From a checkpoint of a small transformer trained on Wikipedia: MLP 448 GeGLU.
Each number is 128 + 32 x the weight over its row's rms, rounded and kept within 0 to 255. Layers, rows and columns count from 0. Numbers have three digits each. The size before them is the row's rms in percent of the matrix's.

# down: layer 6 MLP down (transposed), 448x192, rms 0.15, rows 357-387, columns 128-191
# gate: layer 6 MLP gate, 448x192, rms 0.156, rows 358-388, columns 128-191
# up: layer 6 MLP up, 448x192, rms 0.152, rows 358-388, columns 128-191
down357 102:163184114122138135131101177159147117129137090181089140110190093109121054160160120108102134077092087099114082100122081145165123123153078117152094143101093117148124093131162070146085173176126067
gate358 095:133094128185113121192113099169175168214099161087130156112119179132137152142096118139165130147111161068077106128122132099167136150118153114129126149145100092198182088121120163115205085186151185
up358 103:110088075091164106108123153154136141115124144178055107170166144066138124106093116127134135128019109148111081126152140119089110128164089142056103148098114130123108100156062122059119114107116153
down358 103:118128136109114123118166186179253099124144172114151138184135088142137151170154154187154124167094128176129138134126106123118132113147129076127156168157151104149141109139139135115090111115131075
gate359 101:134109075063120127071079139138181169140112083103114124188110187125140195136182178094071184084087146154148147117072159165167076078122128159152123087129095147112112130120157161159176158132155153
up359 096:177108137132098130156130124097135139098124168147177069132102126093155075150160142120090107128092150113099133131098143101081130142113156129165095111200137185075079140124104092107197102087113127
down359 094:142105043044157134087155116155114120097152133148111156147129121144122068104108110103091163123096098167108120134119123102116165150157160204086161084145086123119181147188155104112188124171150098
gate360 097:139111134096141166067121087163083153142192098134143137131084134158156110159051084125076108137136101149119122153083106190076153072124090066145113072179156157114115177128134144140123106117074172
up360 095:166108108112178090161083183207118181123130111129180107149164151086141167064120167107112123175113116103129133119149108094149095092128130088114164152093104126095162148082134152133113170167153105
down360 100:103139134172135164102129131110148128097144137111133138143162102118145055130127121131170130134080090151125136140148132169137085193092131035106089134142134148115149118107150104142130110143182179
gate361 102:159130205133124170065102123094130158133090139115118156102177131144110121110125116192097160112135147145115131063100124106175109183058115091131107169068073141176136076151190106178152069116141091
up361 097:175108172159116129065157145131075152134072130146101120094201166110117090189132063156077154169136194170111118105110115101089132168143153151144157127114095149101084126091142104124138115162126037
down361 104:126146112115114149169129196151111065115150127126173099088120099123123177137189103151138162082078157140175118149136125078074126136152170165139132170155126105124164153152157076098110142126131147
gate362 089:128138143142110159134117126162138147120118141094095147162075137153126150126159089109137211162123150125196117154159138106107105179129083122146117194151136087161149117149075099092144126203203040
up362 096:147149161144108137109084149151101082104207138144138119123139082074083186132127159096151190154174150112113132158117129162112116082174127118095126111132206159153130049136169064139127117131141074
down362 097:067169109158155110146104163149115134132124169133045106110107146066120137084132157131112043117160046142107167143057208114135176128089067113166124142169116148113099123149206142132065079120122159
gate363 098:166160115164140148107116153144111126118153116109210151137136192123101112157060113087100084126102169111114137095153053156124107121129117104148152128156108104123152131118135109108137211155128117
up363 095:119122133101032142119107142127129149159078130161123114161155121094045122059105114146086125138082135082134125112128098114130121108091141131132158173083138178207086080099118147096098121114135133
down363 097:090117111123157086146088059120140085142095082084171157163106132104094077146105155106091107099117163167133126097137129113213085106091181114127128177159144167061113107096145079120146127119148151
gate364 097:115130177163108043174099151124100082154149078103114131162161141167091122116122173151133209182088081104098166159134129120093173147087109143069104128130108118172148188127155140149149099089120142
up364 101:091126138111112138124121100100148113115110116124110101143082111123094109090189163081140144108150099177171104158195067160137131148055114114158164124169096128151126217119063128125115180127148190
down364 105:095134127164109142107110133178160145143160157165175166118091151060115089127120185158163158077174090103172110186151129116138166143104139109198123170123133070106162134152100108093133174141114160
gate365 096:136143119099130109118116140147198077097183124105124094191132113042060181117166148151136169090122191112137154143140120084110106085075176085070148149094130150086083139106158141130118116121056147
up365 096:140223104114188147161102134138116122105153116162133160224119144152146126172142152162132093125148145137132180061136152126064170108116099145085128085102160141126115085121118146086142114183145127
down365 100:097081127054171160140126090124133100129121119111124188165140055156136132115119150086131141139050101098098155197164142131161172117069122148032170142158118083146144098085063119148081078096162093
gate366 098:141153132088115092163166128123101085126167088129122128101204137197108138096120128177098077108151139076117150086147128102091127154122093105176107159094070092138118124099141167111159137130128102
up366 098:145169137142165101118163119085105100085097146120093117062123126164134141114092098108096155108087124128178124160162166153091143140135143158180109165089117106136180149134074140113077068159151159
down366 096:087143151104134119146141126126174101109125149184086127194102129128109200158083107088085086202140140150180111117123094095159168119090155162095090117122082114161089101155132090132128096149100109
gate367 099:091137173127092112149140155215170143087140118141165107145131114182103147169110157066128105154132159155095083169075132108141084095086147071106069085123106135187157118142193165169139101185112166
up367 096:079116092115142160116133127116131134141139119116119151121135085154154109167114167115131101134177092125150143144107045136195144134124109186098174166089138185145154098107126182156131079121181108
down367 097:139147160141086152172217102123103136141119141161150198117104153146099096129152138115180067144153154070109112092149103212164155124189168070113153105154145172137149097058086088079174148155050092
gate368 098:130125138109148128121135178131073116109115109120079130084141123080097149101134125132136160127136175139124132119100091156131121157162139069138207108210078126087154102074153140073124166188130146
up368 096:127129126162148132136137053144170152155131137122101104114075192120175122134177072154105113131110078170109116149141109081114144095128110106121170117055169160138110094091134084137107127103115143
down368 100:150157168096163161154152157120110108081182165192081133091134158133140126179128163130145108139167182084163152116119134110063107097208141077121133145161122112147139109133135104132110115124111121
gate369 099:161086121142144143124115141143136075126125161163082139162132155165084200208126151105111138085115142063124138186121159107154091132124158081160165131156097122139123103136110145073135134169101136
up369 103:103096176077123065135167149138113141149167134117134136105110126140138154110124229106093185094110169157168130071194154085147140151153134151147166133111072151119104129151135130192147103153182198
down369 106:136156123187107105099138161114126092164113121166121201145135150169120093110127128092128131158143156160111169084113050103157105167201107129182147092184115114155107088127120135107134164094160182
gate370 100:122112142143156137123115135098081093131085108126148173167157146112124116164138095112117115155163167209119076101102143104093163157105184100109083112091163123175055161119144134086068175207115080
up370 100:117168163141130130107065140133070087077047104117198116107107194132171070120119140087118195127110127134134087106187209094191140063139116130154174174124105120079138114098147131103122163083130140
down370 102:076103078137151136083098090151135123106150146122076141099157104114156110176159127116196126146110076097166157139117193180157159141107092055138110101104171155179125149107170129126102142084113120
gate371 099:087139130128106117148144188220097146139099101162110107134155138147124175127105184133103109112081086089089130121196127085166137163172127156109131174113189098062158112108090169109114117138159166
up371 112:147130163123082144136153094128180116131150194122142158195086179148122201131115074129139155131115111109109090097165107176013172163141107111106090116163151176168128139147170094117112106129138134
down371 103:097149147098113155121170138157125137166156133149131105164138086140111112125137120109110128100063089125151085168149092178126138107125156113115081141119099213182146130103108135126185186073116147
gate372 104:177131076146118198124172171176082128122175158133103158105117192143102140122119180087108114128093146127147091137073140169128124130162185114116114134160153117128082126134111127140093175128140115
up372 102:136112098094140127168155150141141142143105135083126147149151181113159103135134111119089212129153131148135113146072169150165115093132145101196152168070163076128138142078120144158102128133143134
down372 103:154145129065155120145103135124180179150163146127090174120093093167130109136106162121133160136162102095090124164114146103162127085141154067059090111103152104155113093060095042179106110125120203
gate373 090:114100131096136122142110149120139150148110128130121053179123089129112084151156153094116182119179126083138151066180098163146135161161107091096126185127122105179116153103111155121153148196150141
up373 096:074171116125120128116124131118144085099154154137135112084182091128129075183081163164155137156104059127130087175102108084092167118169109190136114170142186166096166135103114116156128145167108152
down373 092:130079118119137095047085095147130095148126147153126135154162131131105132134117101121160072134102122103141134151203137130098113151154169118102106134196090118137129149194143143085115200109165132
gate374 097:095188050171157106132128176155151139131126084072077116099112128175112168133166167055108169120172169180148131178136178136170158169084120109119154098111123121145140153124182157179104108102142108
up374 095:134107158095072090144157151076145065104104080119124110104141131137177038142148086113148139134181101093091100096143125114084174119137196132183122082096160111111135175099144049149168119096112124
down374 095:144132144178137151137131127122112107097146144151086132157054177212115130123054099135184136125074106097077109146082044135119114100130132084059112135103146175139127157109086167158157121100118128
gate375 105:112202151029198128164148119153108092110178077055142133098139123154088091142064168097104149115127093148160063181138217100147136127154128196202069108118190074128149113134099123110140112111173091
up375 103:125096139104107081144090153066128155133077119123159117177099178130179123133142172134104158143103086146103188099103094187127165186159124146091154168104145144145063171113125109118135113140118223
down375 095:151205168115139147108113154162117073094108143119160099128131130118125100159105160099070070124091115121083107089152148109158142116110107198105143078134176122085131107105136109154170143098169081
gate376 099:072085139135118144162126184114143092168085116081142066135153132161107169123173143111116177131114129178130197152116175125034111101043101097107213127153077103094127114111140132119179198096140132
up376 096:181176151129105182099164112188170113166124138149118151075074115088066071122134116137147181103173133132112156069074157131145102185170166107132148153162094111101078150135124149154128156106103137
down376 100:102144133154060127142187117128101093127139134064118139066103165164119137078066168198133164174137099145152123156151092154131112172135115086115139131085111127193104091112109117111140172143120134
gate377 101:068088086148131229078126152135095113159143113103177171097119191119091123176126135146175154155116141152165087118088124091142141131153174160066114179053133140141103108157170144174144092135120147
up377 103:115116098135120139095099114115139123191147181175124101162125132112118150168101118051097141140159210158119082123121103126037147177074129127175136139069163153156137130148125125136158070134090132
down377 106:096105137170180157010138094143119189127128133120072146127113141146130077100107148110172127145162141172120163061172168098176169138131174109162151164098153194186060137065139091114202120147144153
gate378 112:127128069098168096186138083164138136146173157079087105123120089134133096143136144071162164175142115110139123137100154162104075133071163130095127130124167126114148148178178183126123127056116133
up378 100:131165116153102160088131061108077125132054089149089135129103110129071088107114113157123118179124123141158172119133195175119061092153124145147129151158135121126117177148129168207102112100098115
down378 108:171054148122144164120142130136152121191120119103169112104127134180153152115147157141089120110125108179186155133136132160040112150142107088159127104194146079127088111175106106157058182094083125
gate379 100:131185141128124131175139114162136090121210081123137135122067155133135108138075084139134148138180139220156109114075194132100199110111124140133162165108145108081160071124058141156092098111083151
up379 106:137127136063145147094125142126100144097127192130160184045128112101108065087106099128117136134139119207069172148054160102097111130119126128079121141059151148119090177140166144122094117148119121
down379 101:099128110104162083141132095119122149069187119134137102143190142046131125128117103138167106114039092135135184066084056155168170136148116187128077105105162081075125082117155109142131081127120108
gate380 098:088101165080136121124147164163160149114115152160134077088170188132122164147125148100141132130161117115083121079180122083148115140116207159084149231124138153164095108149111163076123143113104151
up380 100:158087109095153072068133196121155100070115117119150100076111141166070122113149121128183123100128161199100162137130123111171177109104155137126104082155090155107110116130114128119142086108130114
down380 098:156165108153139171170110090118169095160116115128046070094179134095128152118112140093156155184097157165161181109132185134120163135177134112139130145208127085134112137149143122113099125121089144
gate381 092:134161135166122082138112133070098163123177124143135125143115220150117182124165153154097168161118103112150100116069084108172114114129144123131138177111124061174131097163186119158132060121043098
up381 103:105117118166114101129172123091124088135108136141121167104103146153086113165142180107155126129142120132109143115127118113042112099116157090136122163109165129161076103132175162079107134135110134
down381 098:138182081076128142137140132116113134114144113136173073152130136148102123153139139126109118123118143090166123149134131144116152102138101150174141062118124135085142145109079144090069094176124176
gate382 103:102164096170137109146146151113095083114122129086095177131116125162140118128146111132160142089172161165141163077103145160147159147112079160130106166138167109111156104083134060163145131106170094
up382 099:167134137162154119134083171138106108157139090171092121090092113154140084115124172135105131105105136097079152116133141147140103167164141144131134077143153171096111100206116107149127088050069127
down382 104:105135117120136130142147130099151135119160135119139122068187092134143069127168091139161120143153190157070137108140084117079125092187174068197234147100134147149119088155134136068117147066138182
gate383 107:180126157132112054141078135195186136123110159075144147096148114110162048118117163115113135194191112105090068080116118113120168183120173128123153143218163100158072144121110180132142137153108120
up383 107:121130061101141066153138096129058111111110100109157114130115200133134149142161132169128086082117168134143140148186047152104105127134111122189109174141140131147122148121142101135153161182145140
down383 103:110131106088153162078177120142064179157060161106166158127168113106097124130144101141075125090190086124176124101160127164082170113084172137136131137070095097124108113096217061089141159109105083
gate384 110:152102150105116099164099091088120094148168157122111118146120126182155109157135121081110187123142134124168047109173134112106069166135105108168172148155143133141139139180093143146105117172097141
up384 113:145137083098148096098091146156149128121073181088124163114100092050113170180149137159143109161091153210117094151108177107177176120097111146103132078161134097158098183135158184133166118101129129
down384 110:092137156108122137108141150110144183073092095078098144095138163151151124132185075092150112152099122117187147107081186079090087155157125052211135106102183152133161107093144142149108181192173149
gate385 098:049096124185113113178150112170125142138193148168177143178111215131118129209111108153125143165125178074162134072143111127098111119122157171132128107137149093107138171133057160168154120153105140
up385 100:109078083119150107137096107152174143139151176172118107162102162071176073124076122054111108156111137124130101110140117114127110102148053216103140101073134136115118111108135146063169146129139074
down385 097:161125098156103071130063125154135117113148133161152096089116095156059131162099109122098123154081114153095128065043177094162097120131149142083098131152070107129047152121163139192133078117138037
gate386 098:144138162144173151168150183185139160153116068158090169156141114140100129104162136077102106116113121154066183105090120114124136223080086101129169121152179128146075179140079098139116128151131108
up386 098:131072141199118146076062154100156171135166155134112106149085142092137159095119117149141114207125153073116155092068101169123100171111116108109118084172165089129130117144105139136165126092138063
down386 099:128110087077104135170072133157167142118152113152096129078150127140169149076137108132173128168183106108166095072129105122153110146124151170185105164120144127154137112133088113082134153106131148
gate387 100:111106122151125093107153089195132152130115225118129151097120200116100149108140117126136149132163145119166087149130093100148156118118108109144160164085123103145137159146099117090188102166120144
up387 098:174097170072120078103156163143156153158162109153141107104124063160127114148179109179153121134161164127092137152124062102070119086084143132089075122126097066130163143099142187176077088095221087
down387 104:153143130165129134122139103088111082201077085052093125088102113122144092150130104153101166142132143068172109107175159136116148123110111114043126114110120177082166059136125159114116115169183096
gate388 101:123153160090113173144122150111162094118073113197188130111118173105136147152117089141173111138155136144126131123143142123079084130197111120112075150188175154134102121183143149116069123111093159
up388 097:158129130138125090107143102162182090152154096095105123085148167123148118075147097158091090136064136142155133079182124100123140070165105121213174141127078092155100103154155134119123165117130077